Each number is 128 + 24 x the weight over its row's rms, rounded and kept within 0 to 255. Layers, rows and columns count from 0. Numbers have three digits each. The size before them is the row's rms in percent of the matrix's.

# down: layer 3 MLP down (transposed), 768x192, rms 0.0688, rows 514-530, columns 0-191
# up: layer 3 MLP up, 768x192, rms 0.137, rows 515-530, columns 0-191
down514 087:094120070157100154090140105151118161135116114129092151129119153107142159118116128134166103125131137138152167096098144116114159136142148094125121097127089110089131117105082117175138151126118111164116147130113127150135160136122097112126141158127123157116105097153121163128141099110109124137141115132131123111086130187135114086113113128136089160129132126163146157158143147128120094113101125171131113148115093122103121163117142139121082113131144071129088149137119157138156100143121142178133144121136108144143066120101148163120098120112117053127101133121123063119119111148135203136
up515 101:116103153163124130100145170140183130141151133159127129164116123124108083166154097118109126135157116154157121117111134145136130100145113122124091148129123151135170104141127123108152083123098141158162097192137162115104136117110128156071101116128153151132117132128104124164103153122111144144103140106119132097170147132111150108156158058129142124102120121100132158154116161146147137120126088092122149096113131119122149162100165130114109140153106080103153144108119107134088149120077141105094102126147175125160128118147160102151116102101165123160078131141107176150100098123103157140
down515 101:157135094132163097124099120125136148187134134105150101177126111139167165135086094118142090142138122125095092125138125133116134113098139123144099147130120122122123153133126103109104142161160080116134109097155153108153150107139132150125139122103103152177139134098191107128119116122179142115127121114067119130126125146132101113063132119126149163099067145077104110155123094117133115120092112129113102127160115111111136094133113155118155109129132123147138050145120131109132115133117131141168166181103164145107119125079135160136135131118115134087131110136159103128137133172113142173
up516 106:134086130146118117131123155110126142107133108144125136086143118146141098125159142135112111123100114115152174130132105114163167157127128071102148105179096199094143161105148130135150131135100136149154105136148166110104144149129117191130115104112141097118125137151120149124164158161118149092147123151145141081122128124095085118122151113095130146135130132134168145182116152117151109105135103133172146078138118134125168087130145126117135110121112099073091074088135148157159146138103107156115142149090117084106112158122114129118088158115138108117097139101134149158098125114155163136
down516 106:139118118123149125112182134156142149116143130104145110140138147155157100096147120160162137133138116182082093103112106160139092136150140165123176145173151118098119149138122102133125133116136119119157120150162118136086150156148158156122130123145093126099144092139120073088107140145152117149146205132148126144127107121164120132104130150128075175135158143143127133148146150155119156142125116136118102137115105130098150141161116183124109113146104183093114120132129091123144112117161076136126132138142161159123114107151080101148150111158139111131152098162178086126139133153098107100
up517 099:129120095116112088175176114118115121108164113129121148125170088106147134113142091134116123110139091123111117153087132114161128077140126143169110078160145095144113133162097152148122130123138130118131139118101124141100174097146094171134165126134113137133123144172148117164146101121088120106109128071130109119073124154159150114123127122097174113124110149174109097172111102141128149120165104100139144131102094153149087102139127112100080111130165137087155133125080163135147137121133131112125145115127113136105113096161176125155112164102141125081140142112153138171125160127114135128
down517 097:105123114141063177073109115146165084097116094116149117163127093142127132134128126149139179126114139095117127133176133116133110138102186099147100161122126133168167111112160092141135162153117121160153113099147120125132102165095154072131166109133096142095123168112089152149178154176159163138132173132132165125112138121127118098140098092169148147139113136101153126134110129124134121141156140107101109136154140151115140137105170094132122099124118181135135103134147176168086129101116137121100119136128107126154162110147102108130112157124110111144137146138133134102138139135116099136
up518 100:151098054079168128178112148115101080147101151125145118156157136162111106109135150148109143153132132115117099145184134126132146133105139162159112156124093104147096135095120072152143100154127080129129144134137129151180153106144156099137126136136128140143143118084123140135151137123137098088140089143132124148156140126139134098144167113105160134156113112148095122123132113099176108125148124170174127140129127136155089140115123151156094150088140110136127138188126137138096118112130125136138160119139133117150106089158194137146086122105153110082169130131167113148120124129148123126
down518 093:076157145145131169118133169116137109138141149155089106117106095120096142134144168116165137099114089091140115116126125119136178145125124124135129095133129117130130106119119143107137148154125160161135117127124087119115143149110112141137105147105098177142115112159128159128066109132131117081075131169165134142080156114097104144156120109131098118106145126152153123136140117128116101105157162124113131128126156186134102114169120151121107134179111151092193126098106116121124084134125161097112161104118111176136151118138077135176143111116125144186141170108117122154114097149149141126
up519 099:099161110144113134125121129129104134133102086158091107152146113132095092150125097120116162107106137100110127120124139154131120092111123089134170113150116111147111124108166169108128124125142154090138135116122117081163125163160055130126174143124109112139159148173122102092156125119140127102117115094118105092144148143141103140126123162130135136107118129170144133122130122116152144065082181099118124135141118167153175129089148129114116143085144133118178148123120136108102135116112148101119174115183148126106135062120100137172116159145148133128149152131176109183129131108107130125
down519 093:155084146095155146103090153108100160140126132131137140064104101115149102143111145138116107148162134158133157132125157133123122132146118124093103135126154126100121105107096113143093111151092162136118111146114090118130129101118139097102093131067152126124098153107095105124119152101127143170128132176072150144141127086116121127140141086175123114139122141069108131142148107108119170096124091126103141133140107132095114148120141082111129122153105169116053168135143142113143127105115155159121093107108113083187098138116161163107119138138143128152108118115088148108144121120101119116
up520 096:108157169143120096084149132124134144165125097116110107144135116146127147168137099147109177156161119138138156127146109114140116124102138102110086091115159181138145154130147134180137123159163146123120111116140102143138121137179158147166125121136117143110163103141143126115107131126118140099126119072150112088133107110121092117152167149116133144149112095171120121142150130101144136136168178101108124136145145117139134166126143128123145164117124123133129181073112182102151120108097114110131162119162144150151118132142105141091109134132085080081155149148128134167148094138072070126
down520 095:173105121153129164135125157105139161100077134134117158149162135117121118105086151130165074102099119135141106139136138109126118124129091164125139142141130097134122143103121105130126140106084128128140154146158109099163125167101098119179118133129074119113103151037129145099111147105157100145134119112173149123164123143121112079063112092117114100141137116111155156128125111112118126096133113129074144118113144136087103073133136108173106141112111118076114144152138108137127141122114109110139148122130138155167109158120118139146127107095137175109119112112133144091122170139147153156
up521 097:143135132113147150115148142118150132168158092096155149161093132121112121114138119110123113129145124127163113131097127137156116151123140128102123126083122101090140107122120148145170131117123111097138146160123095109122107154141107156091170109111151155092100123123094112152119062139068153135138145110119150112101107143147164094147152113110146116173098125131137173132112166129138121124086109088109130107123155133142159145108102143129125159097109138099110120077122108078128090182135137138176156106123162099120113119153142127154095103137135133145165127178165090170150114144101195129
down521 092:135080107147130127185123147112094121077102097108092093102117086126125136127130146151112136149140102120084109083156119111136148120101103126182130146135149122142104113125105105150093115142151120127125138110144126092113152085118149119145094172141128122135145127124128137108132134106178115141096110158110135149113146133141113148135106128121117151092140190132117076122124128092156121153146107165142142112106119113160161168163151126126178151133145116153108155140116118126096163087142131148080072165118127120109132161173103126132142161154126104111078119100086183101139136136173138141
up522 103:144168103124139120121139122108172145113156096100153112124123115112131103156088106139138103163120138143061132141130132122121138147159126167158166134140143120137116165107148097133121138155104130127092117143128125118167134099159096151148152170122138068145095112111099100140119121152120114129126131118154152091101146144181142096165140165118132118115086176141155129128134107102177113181123168146116146139132097104108147126108090089139137097085124157081171139123149123119105118155184130105130098151101117131073120083126099159099117152137153106109164123147138118151113142123085126117
down522 102:163139094150139139143127136152121142101150122137117156158096151083133117123107129113172120129163099087127154134128121161170164123101061132144146126109158147126124082152127137136142138107147136161118144134143116094124120084094145090121172096080156169129122116123091139109140165110120138113148118141100124105104086180115130157122111096142120121159131091113116107092103116126104164122135139129121130122148141154117120093113138128144090145136170165102092125093132103115129140115108095144109119165138163079178134115108150142109172099085123171135088114127122121196158126133160120152
up523 096:103112084094141146079119100097123118101116119160123157126185102147117066104088117109139126143164097161101144110121138121108092131090110130118141141156119115130125113104096139158143088129143122137140150112135133101167120145151164114196093066155169105165107170177107153110125139146123122093130141149111128123109129128112123155107120146171121107142104152159152176091121086123147126131126125146149122115114150130099152128097121145137101086146087097161161155161134089112100114133090141150163101131088159128112116143129126126131144134127161136138100102137121146121099111097161111129
down523 094:116130164124131166149122147154138168176135140178112131106074151106131085129183107118089150070162095111121111128119129072157162114127074134127158132084145122145113114121121155116103147166114130142110104160117141146133109156073127151096142154132092114089157084139114138124144116170107121136137140111125145156122195107132108077150157110104097143133182112152143101112149135132139125113152114115134120127170129126166127124163108147128132159140150156075136124120107134076158137138139107136141156145104085123119114116154108135135097130101137137135138167126130107099135130138114117095
up524 105:130126094182131121188125117105132131090141103139130099165114131151129147140117118160116128095151114127124113137173113166146125091086144119147148154116162116170113134092103118149151143093103155130176155135138154060104126118186158136146169116133074147131139148158149108123130130113148105130141149088112114076169138145109106160114128119161107085147086147199126158132160116125112142140138112144102119121178079163153142111105094120088145111130097117126142107109109152154098145120127153129108127142167132139137109126102119129119141138101129094118103148144118096155132150109153152141
down524 098:126081164129112120098150103119102116134123143113137125092143149101111138091122128134135159118116140101117124141144082125129123166105123170147082147117115136133141117123090171163109123165186127109132095139108092160125108162101115128140118142116124125091089158153154183142147143135114138139125096119154108107139076123118133123122124121092067117133112106101112109155089103139105142140138117113137146153160121114133142135158132092166154114111119143110119157167111179121146118130083093161126116159046146125124100096111136063109102103168145167146107093142154143131133145112162139141
up525 099:160160152146158115092149164100131104103141129153106121170135165137132081135112127132144123143100094152126118108109095146111100127109172139132122105160148125104156127155135133077127108097131109181182109192079117129133123137127094119139098130158116155120112138150117165102111136144152119132115134119092089150141082172112103152160139137098107135174137134131100135124154123114078097176152149126176153136136125144144150145121141150135182119074171120124140120119107125158122141115110164100107120144142168112109127116121141129168114123155104134154112139092129122100095106170138177139
down525 100:149121094124119113132137155099101152134124149100159138097159130131136178154102091133124120105163137108114124102165124123119164127146079163124112150093121172143147155089096140149147127114145152104106172108160133123130111117108158098116156071130133170107152125112093105118105106092095102131185132111113088153132111097151112106130148101139145119149093158135105125128147131135120109108162083132118149089132159122122118135156132142143166098160141158176111116109141134106110181118105112116120183149128113139106114106117106087126128093135113140165166107141136129097094177065113132142
up526 097:146143107139063153137116142135094150077149123114112136145121158121127137145152145090134134105133109133137113134127172154110110081128135171134124132120083133094075081118143107163086142175121124150135150170134119064145139114132159092143106125124157158092123157102121117140135135168128105148115101107100113130115134097146143141104122161091092138095137118108129167122114069128171115133113151089117079133134135103137139139123129162127140119129116073132140097119115128108127056111105124126135152141120178129133101138147150129078099112151116127160127152158181144121117104109137138164
down526 093:121120098153117145118131144124123143136105140131113118129145150151170125104123110144119146110141123082131096124094150122107153168109126090100119143137144170125069110082168130135190103110156120151139143152117149201101161140090137129142083130084127150098118111129078143083134106123126121133148131137062145091153113147124161104114099110128160172110152130181156130108129126159127132111112126138111133074137114152168087117132138101124091097122092083165108120111101102117124134108157152095145119152165122145134129166117141139099141121181105116109112114110101114145137127108158126131
up527 099:131162140166166133061144126133206118120165127173128136151080100116142158119137140092113147142113151138091133093128147173120101127129149151144086094119101149117127124134095163105141073138117125125114135109067132109165150105125155142137086090151098104114103151115151114106113075114143095148098098102148125113141105103097111155118129133107135137139117123176133146138125103124158121189118129108120139097148148121111097119123087138117109120137121083120127106149108129141131129129107136109156179090150137110127160132090144092086130129127127108092115108126148132078100125131148097113
down527 105:135146090135101086131128148140096096163125108079122088159111141176140108143124092146152182133103128152120147105126129109114156150138111140101146149120131126154119092110104113150083112055147154149128130139143128160103052140184165118110101136079134121142143131120072152072124139169136118106103102149081132101111115147170125135131120122128117146113130102121134112168132140112162133125136136124149132124140150131149176129100105123166125120136120120154122144082123116132125092152110141111096111158117151115125117132145136117143137096165134143117086125162168088139187140106149147115
up528 109:191137113121167136133095093118104107148135081134167132147106091128125111127137120140111140123113107129143128122144127086140135093109156174061104168133109133153157117115101125131124142111093144137182098153142153137116128124122144139106149134156122103160135148094140111151115079120124175116135102087084123171132149140151126159139177118132142170106116131144171130085067097124151139138151166078101125123131128145116170146117132133129111109110096147141097098151140150129147149134162091132165111112155116140134165086123114099107110119141105136073166126126120087139092119109154132142
down528 115:127104120122107124112110110142161140114149147151082108081135145140134152106169115117122129137147150128146133188153131129077126170162130112137153122168130134093136164094159102158139094092159085187098136121126134139131111101133081146122099119102127141151142116152098159180140164139104114131119120142136160121179123122130132134108146102117143122097133148096131132127143150120108141120084104167120120110133140127119109111092100110160178165138113080120146170108141069100132125123121163160143132163122135170094093138146151084136119132089152163173123107153089157135145124138151109141
up529 100:123128092104140116114166126129122092124123122149078101149152103140122153093138110141149128127125098124165109100107123099149153119182119143108132099109071165134085135112145105121148161118098141141144093160115115139169138091156140115103115113130108120127120106111121128126113146154138125116129099193132127147088130145121097120120145126163096107122125157131072129115136137103105111147140126112105122150108134147146167130113071124069116100154100170160166070096150173124131140113134129140167152169114148108125165112102076175109124134111126129131142147118112132136113107196115106081
down529 103:102111139120157095113146138142133137160138145150152162064104168154162112131128184120114146157089142095113114145121121162085138099117153124111088143113167108118122147092126146171105115079136077143106149094152093133114130165146054153123136128119135108146150123120148101151155098118103120127131120135154108191100148165116136144152126149126159136125110102158126108155114106112138141136155154103140140128113116105096123113099149134159129178156122180115085143107126089142173107130098119174106138115142154100145108147102177132119126112130101143108154119108098134132143152129164113144
up530 089:125112136124121105160137132121148078180142138120112079151177147140095094141124141105148101144163110137140145140112133087103133135133132113150100103109098118080127151124096116142176077119071149167142127136135147167123119168120162107094132177149101149153125108129131153151135121100144092168140145170130155139156093124094135162140110147089083145128128069098136113091124118078153104117128132194084099125125118147097130120136124122147114125124125101129107135107134168132085154106141152093132127132105122120126146146156099131111149125134094124165116104112130155147108108111115139180
down530 095:172127105140144140120111101119117154140136116089147104154129096151130160157138113127146132135133123086114129074110112102107142111175113131116165128160139080105205150124131135119117155126129130142160122142098111082104130099137121144145119081113133149122139086177155112121168145133136130141167152051115112133131122103125150153112099102118153170144134126156138120148131128117152152119094099106190178135144103141119138166101157192125172162138113112172141177107149111116107143121121169143147111126115163142113138152121118130127114124146114160119073108128099091134120125117131124115